Weights of a small GPT-style language model, trained from scratch on English Wikipedia.
Size: 8 layers, MLP 384 SwiGLU, vocabulary 8192.
Architecture: learned positions, biases on query, key and value, tied embeddings.
Training: a variant of Muon for these matrices, 250M tokens, 7636 steps.
Each number is 500 + 40 x the weight over the matrix's rms, rounded and kept within 0 to 999. Layers, rows and columns count from 0. Numbers have three digits each.

# down: layer 2 MLP down (transposed), 384x192, rms 0.148, rows 145-166, columns 96-191
# gate: layer 2 MLP gate, 384x192, rms 0.166, rows 146-166, columns 96-191
# up: layer 2 MLP up, 384x192, rms 0.166, rows 146-166, columns 96-191
down145:479485521509492429479520512471415453460496580567511554451490497552500505470456458561564540473451605525532506504525412385486463499518566459518536496555465570463396515539508508526435484494427571519563530617496461472601479476480520556441506518478494524484488471471427473452456505512597565488
gate146:558500518462564458500557525547524431424560486464607506443523509545476528438474540430484444424514459498494535507543535416495456530464552455524506532498485449534556462545472498506581531473584524420561436537457459477500510557478423525547527437505510615547511575521424485492546489525490391510
up146:474548492538500475494530552551488463446509527565493542495542477459506537508504551501494412428478533545462546533506552461492432532477542401481527510502490384562568426487520494482515536481501508508579528518470458511473503587489446522519509534449486569543517520505474497552572478442495471528
down146:500509455466516468481459514547514442480558453405560492461519452508541464473418517437485547467532490457503487459509651483574493550546584499551478476491544481527538497554515527498550430458594462424455523475534530518540503514481510476510488459526501529446511490519483476504469451541483442429
gate147:496451566448483424536489513484462514484548517472466489499480491472528543466522486472539492560501437584527501525517472500493461488543508531480493473433490435515464461506488510507534507517488504500473446494486463567480557530485568577483522535617459457543511516419503510435477468519416476496
up147:521523513543506447458463475549459528475479536556523584428480511485435527518578384506501406502457452535489549545494525458480465448489506534545498558467559454499469506482546497478472559555501490557526493467454452478542518462513490598528523540507446535498475497518498465519494505474533537479
down147:585526496515513433450439512566509540497490468557548475418515575508454579488548480468516472498565436513503572436443508449443427541460506526488489503454437523435488491410507569453480537461519506512493588425532458552501476489514490603492468547515508525543485498436512492479487477455446496483
gate148:542490466519493555553468431490538499519529488549513445474498539459520522522489447496546543508514499442498482468463532479464470497442590553503476458461506571445514457500529543588544474523533477497543573542474493507537524483531566484496525461437524519486457463528462421505513555516567551566
up148:455556460471499476497556557549507517520495447418489544510561470550572500516466571455441467474473507519525467484510505557516573526536427466542486514534484466542525538449516522423461522472512538516490473475542527518509467524504458500500459469465496528487469519525544516564471466501454488480
down148:452577554459521372508566499532457503550488435474545559537507486514531518501471587514501423514489422575529489538553479511501546427552496507498483535512487448534506538489412455422492521548494521523436594499525470480458496508464459558527477467480463485520490506447484515463454508510407509480
gate149:424510563544525518498514553469546548499476535467474489467530466530503524523540477440449554575512490506478486501509454527534517501515502510534508506462486493563518502496493535477439511557468409507513504516543483466445464517440511451545454565552521449484468458386484482460474438448457446462
up149:482502638647577500495519549410557553497498540448509479446520499534462504493571415600482530570526544492517502511511489429566509505490480543574457552480523521556447470466479547491497433457478506528477494503509489507521458484496463482542477511565519440483462429427479598391451478512440488469
down149:509520385518518522529569468495499529543516507486510512389469468484510492517528406598475511576489576502511505458512501484546483513486507490504447587464485507538528503484512540553536430488515517553478557513572412486532454502578497498517466465574490549444494431438469463426561456513464467431
gate150:582505522412474492555582481505529542512476493464510531476437483519512513489479516512515412505499475490517493436441540492519549534447429512508555523460479532538492478467549490452539475467540579562505410426516461519485533403486510512470530521495509434456504487474400516426503509533425531511
up150:493461438496540511501475563544520465463531507545439489499475535471509463481529449539566495451511546467528491550588566485521512516519605493473418457531464527495547436521501513503523464530441495412479528511500578542483455566492495473521467523565508542515441558485493545554516511520535493514
down150:492446461466513524499423473459458474495560500380492515515461513512410511436488507523509517453464537470533508444441498482479481499470510515472543529503474468487531559533455601492552548469446572529483450433561561481476441555574482456551492493491523500481529468494525485434559522475489440524
gate151:531523400520439446431400467491568579542474558409514503531551504532490511440584499471541512496596491520602508524508531454538521510493452501576631491492447491495498444547521555514465418496452500526413485474481492488537566473461469500516476507533492501495491397606486543521538510512526566513
up151:457481460527557507518475449513456556567524507461511507481556546448452506498498517526481536511506437551493475535535503453511509518511512557523489493475501488532454502511504399543494494454528515533520433495506545465559564528476490527531479575525455493430568469444490611500471493529507445447
down151:507450582471483447493467460523509587512470527452486482556488482556488493461547529516529541458415486477579471547489498391569557560443501485554597474495454480470480412487548515497488412477484508442418538513501462435587542428524514515539459492518509496505516424547516527493524517490476527535
gate152:469490521500508434495434497511479587514516493468548474410529496511471504517502515502581562521496530541488478514503481550516527480454490532491473466426463482519497522516460490450554436516455492547526531583464508511468440477477484483518524530436549461521478499528484450465493522513466508508
up152:524530498473537547495530533494553412484493537510445527600444557484532478478502500483406450477468462494551502427446493475477511532545477497524541558554520521491499482467481531497391577423536479452457467392552480491549530522509503471480474527546462532470515567518576551517475518454525488474
down152:519501594513516573476508552517548478478551527451466553608433614489513521467469429518444424489513558487500535475488471479461472496472523528508531569563494474492413471454498531506394497481505461493380504420496554517521537549458586493479562509534493505554481541505474568500436493461577567482
gate153:539502551509517539520509505493469568550465590546443465508512490450489541551467539522518500535497494528502476497500475516530464473482524449481546511430530468597455496539502516535500460461440518461530539477475542551504571476473502507463506501535512531502531478471523536498461489488477496503
up153:496504473564488463453520490457518423447541461436576498513515522482530427504542478534473526447553518506509529528507518498526540527467430476530437477505453509483510497472430426474547518545541511560501471465505462387476534550568534460514480540460525498528502499455576529505512494495524521498
down153:432554518543527425488544493488553442556519480544592534563535562427497486463551511466416431509404473538495484515461504452548575453518510581519460479549508514488479510416484504532579566534551527539505536542497437515507514503564492470510474535461539486500528509491559538499517458508505512521
gate154:557492542480487429508468537430440527482464553508491480537502499490469413535495387435547413532508504457539530484529419485479488535487429482473547497467502493491463515510534450502382562515589476515523475478453525488527490404559488589452540418467384471564528453506524531489553534528547505545
up154:555509437586479553534499548545533511492474459557495482465504493587549541556547490506523524528471547567491490539541497504502441484521524517564479512515467478495563561454528454534471517561494451432481587433516567547547500556491389514500452518451447482502540455448550510545499540520474481455
down154:505500554517517514509512491519527490494530498514529467475446489474599537484457532508490528457454507466513443563540473526509513475453543532497486459448500533414449510502449481530598518494454540571448444444524441504456446484496469494553518501560548488524576520506541446496473500553487508475
gate155:497420515453528530520529514502487448489524541466437561492542462507450505445493507518566481533511464507493545485532497489467521510542495484580490484533524541544545488529481522538483452528479486468437525459501533586489487509478542513560530589525471497493537517495453585485495560497466534541
up155:512443487503532521521526527467514478500468530502396542476495505428396452491510551532544532486525517476482478504482549448476492483479577481588505490538532545545492506507493485519513497481474508502559502515496465549538476548531599441477472471498532440535505553514471515534529506518460527522
down155:535521555498520508499487553473505484488496497533455513502531485432482440498487500523487460480441499502515564471493531494477471502481558479583489442572470541501510467555510501493539600457470539503498489506460460484536490502446499484490440520474514500462508500475516487477533483487531558533
gate156:544466531452555548490555535532521467518502494500526440465523545527455406474549467541534513482551523553511466469527420509524485496489485489575538479491495467560571496512562473429506510475503597576574520473473498434468495490535458482460562510514433450541537548540493479516498507436513411432
up156:580489491442411524516414532435501556554394535464471496494502394517438457556458437495451646529447448494511550529492570500402441531536396438573579502509478546536489490421416414510510456484496522591466562491545490474461559524510417417519526555488473437483581482501557496573531513512538476486
down156:573519514446497498497419520466543490598405519516533456529536555459441421601475444503439591452533451556536528520503530547420475496507451462556484526466530511537443529459500383482565416500519481521538451500525434511420592532522512483452539526444446467529530464454456526531513528448500476515
gate157:482538484482439505474535481508491524581521464481535443537444512545622525428438544528519499530515541490535478506558525517597523419411524473571492521534487472549438475500500436588506510573437445488582569473483547471554560628455524458510512500420582496526434579434437521551441498544503534441
up157:506454524518591422494484487456505527436534432538502538470518527492405492561526507427421585502519485512493514474475459556436450538589483472454558482448558549474512483523424514443456445485482540521542466526491422543493427447540496470454442505573473483509532433535559432547488444450503564474
down157:482509455542558460396490487417484531464458526476437545448478526464462460494470540513460510470537496547485536538543445528412465437555484526459534525485531533485446545495550452477487459532503507449503519621530447459601559446493563544478469611499460474474552468459483470591490442493429541536
gate158:497388495445518456501464473536481490461507480440556501486446546527502534472539527485595457554530581532469518558535465544503502493495406505474577495458520471515488411522487603534448489485449513502515540520480473477523492444565574462512534491524472503488508460558506418462498515554561504483
up158:502454471562562507511516470571449507507453472511477513379452492537568439461555470564524485499516509496449497555495508525458523513489471521453540463516559568482457542479476476523444519503495521478494581438523425503536568406524523450519461471525508494502494488454462438552588520494474547453
down158:460435526552507452471527427510461512512462502462545438490452572479528546469559508538572519494513563541456484539467570589523473490556475534475558486470542481515573466557523548567432503473453502539498406495496495497453484473581557475467498511529518513498543477511477440488515480527526541560
gate159:439492547458499478436485452564435525554436495566427426523542420437459502504417492522464527498445436520561477574477485405379520454474600485500480464456542575533419434475499476479491484599464466501543575555489556474463540557485642482467507530447542530477509490462550528514505548530550573508
up159:574469514475508397509582495456563470482555558491531531525484500499472465523506527460574437503499502541544492534471491518544445565554454546532500480466433513534518614478535509499515551483535508522434458428554452424527474424468515463544515543476541583480555438479460492504561506585433579491
down159:572513415473398541609454556519441498506556472469563535449459400538508551481477449505497527499624455542451453470522490463560590497467594484506480519518456499527626462535512450536482453550531436460511407513524504439528499541465464486550440529507508570506487434546500536422453581496474544461
gate160:479478530463455422520556462469461432447506537510520542580514482487482526537470492425521497547463406524503474549487608556400515537577467484454451464458489541504513422494565506517531397499491484551545444468431409498539546423456490502473503597484561500465472543517500556498494464558533545505
up160:532485544456561494446453460540528532464557469455546505524487605463447499501560486496507512518560490496463508513550511497488508561473482486466495493470516519506483469455544425501531481503505562597538604519502419460509494562517519520487519522517502461514488492488462527434458491528543487393
down160:501456523426431448514535489466502436547490472532563514534575487455494511480502493405524485489573498527480514508489560529485529444514464545554411502519476504421508417486542525481538470452499526489470607578475481563463477464446453493502565509525574467459419479532463533462484509511514513495
gate161:433397435508409505590516577524527446432519448536480575502453542549538549474638543500485512457482492446494471479483538510458496512486483573588493540392481411583550525519506486480399485500447529452515539447521563518521531478476445470545490479522465515437514484518536455488437537443451556554
up161:510511515494526491502568504516522520466542407470488511512459549539500600470536544487469609422500477484539551484475533496520566598541468482498449514479490516620555546552627548512405505508410443504467551401464569526533558455500400547585546453490421443490523528544511501454474481624423622500
down161:464493511491559530508516468477440490450523468560577486530485575471549518506467521556434491471517478461580591467496428474496574486545522483487533500432492544569425535568581491481454483482415475548460430454436521482495498504463469471468540439517469483472590570462521420394477477553445553543
gate162:481392477525453535532506471471462473545489495498425499473454524489520554507473508513518518458467477491472458495509507434491480506519545495548478485462536478488534488476380583522462527516482501473467555502501447529508488529510498472445534497513484461520538521469508572461439464515528410493
up162:498528502449493501546529535496464469518476542440521454507506621500532524513522451473536532488492463539495518479527474505491460533532506478536508456496536508485464483463531481550596575407456460399477516436498428519538509546479441417492541526528501484490514499571483465456519509490455509507
down162:526492491482528504543505540510477511541510496464519425452573491486498523479511445502502546472514518544576521477511552415476516530526554505469470458533457512489522461449466467499493521481516488520436464541450443475562464505451497547454536539520501556481512468476490434510484451478528532518
gate163:520531495578483451492521521512498486498523461497515474503530534480523524471472536529423481477449492473483491433524440482561476486417518542550463502499470550484504489473475511498517503485452472489554521448550546526514493475514478494474501484537564497495534492479514475490453463451544495492
up163:509599447528499577448502477429491472413474521487490506487539512556510473494513470464496532514506534475564460528494504471548531538519435439469477457511475423520445542533505457448530469489455494520526507468548465538512528507480514466486486457446526477463445492551460494538502555474500588502
down163:538450482522451523539448478481514508453568529444494531472459542513500453506558558510511503538442425448500493540503507546496494455499511509456459461473547501546459471567521446510458500497488469506535530423536534520485483496431507531478521497520534482544426498521448498502432525490481534505
gate164:501476546514542516517539491369501592518518534470505415414507513538501462487415502498498527463535496507458489580545459650411464456547490545536503499531469538535474504522528488443442477466454555444487497490473416632508486471495481466477519593507659510506377551477510470524549552496496574544
up164:490507445523532484487469510680533494483456479540525582524420491462472501484527517491463479506515567503464509492442505441549501516492501549509505510475431528412531527398492518510548488474580460537481523489513528404545513542514455506489525482447428487519613491522493499535473517485527501466
down164:515517509441488476440467552644548462481473482552452582487430489427478535506514478514497456515540497469484473460407476422518479532501479515463521565459496505378515485496477484552495580506508471581494539470549558374541549546425423528501502497473393452542641472533484536489442531541546494448
gate165:478481496441539456516486417498423525580532411349517580407589499423477473503552600553509462452529447568451437524474500477557528529460502498657447525488475520471508571553591404438354473503486437512608541527488473500468429536516569458541472477514486530452393500508501452522466641520485541485
up165:466470510426575496558501477526411519490540420429503476465579472497512462488508468529485539416483429561463477505454545558552535497481503518569447527457462506439540503557571418456343422470460398535544502539407492515533402554622551426559505521551519505492466481460514510574435592451518566517
down165:444488446434534488482461511511484493524527473392505488461548433458488498505519508561498536452489473538469510509478522495571486511489552492605532508507457529463526510553554437502389483514551416522585460552388499512440425530510516423578507465514508504435449507546496471500468539430497561507
gate166:496485516471489532533551446527515463489453529559500414478527490513512606458493498547460524502505462428458568456499458477494516446575498436459506477489512465484395473538502475530477446406480474436399509499487488488444567479477492483487500532535453421484536497505571456462423564492502538465
up166:502491557542496492513515524490524528480496515468514470471448522454447446502508560469527519501432510447520464563533493487522531518532533529556430475512502487526480532511526531425549579482571426501590499534412511468598490522556494531484453465443501514538520500481542490521529479537460505499
down166:497536461498513519469453534500499589498488511447479519520429479468494425549513511445532516480472504532513486564517538506498528501494472569485422538426425504495417537438492489433472551558481566536628531490450497498590449503529512530496451405453521641540450527494434505462548536503467438559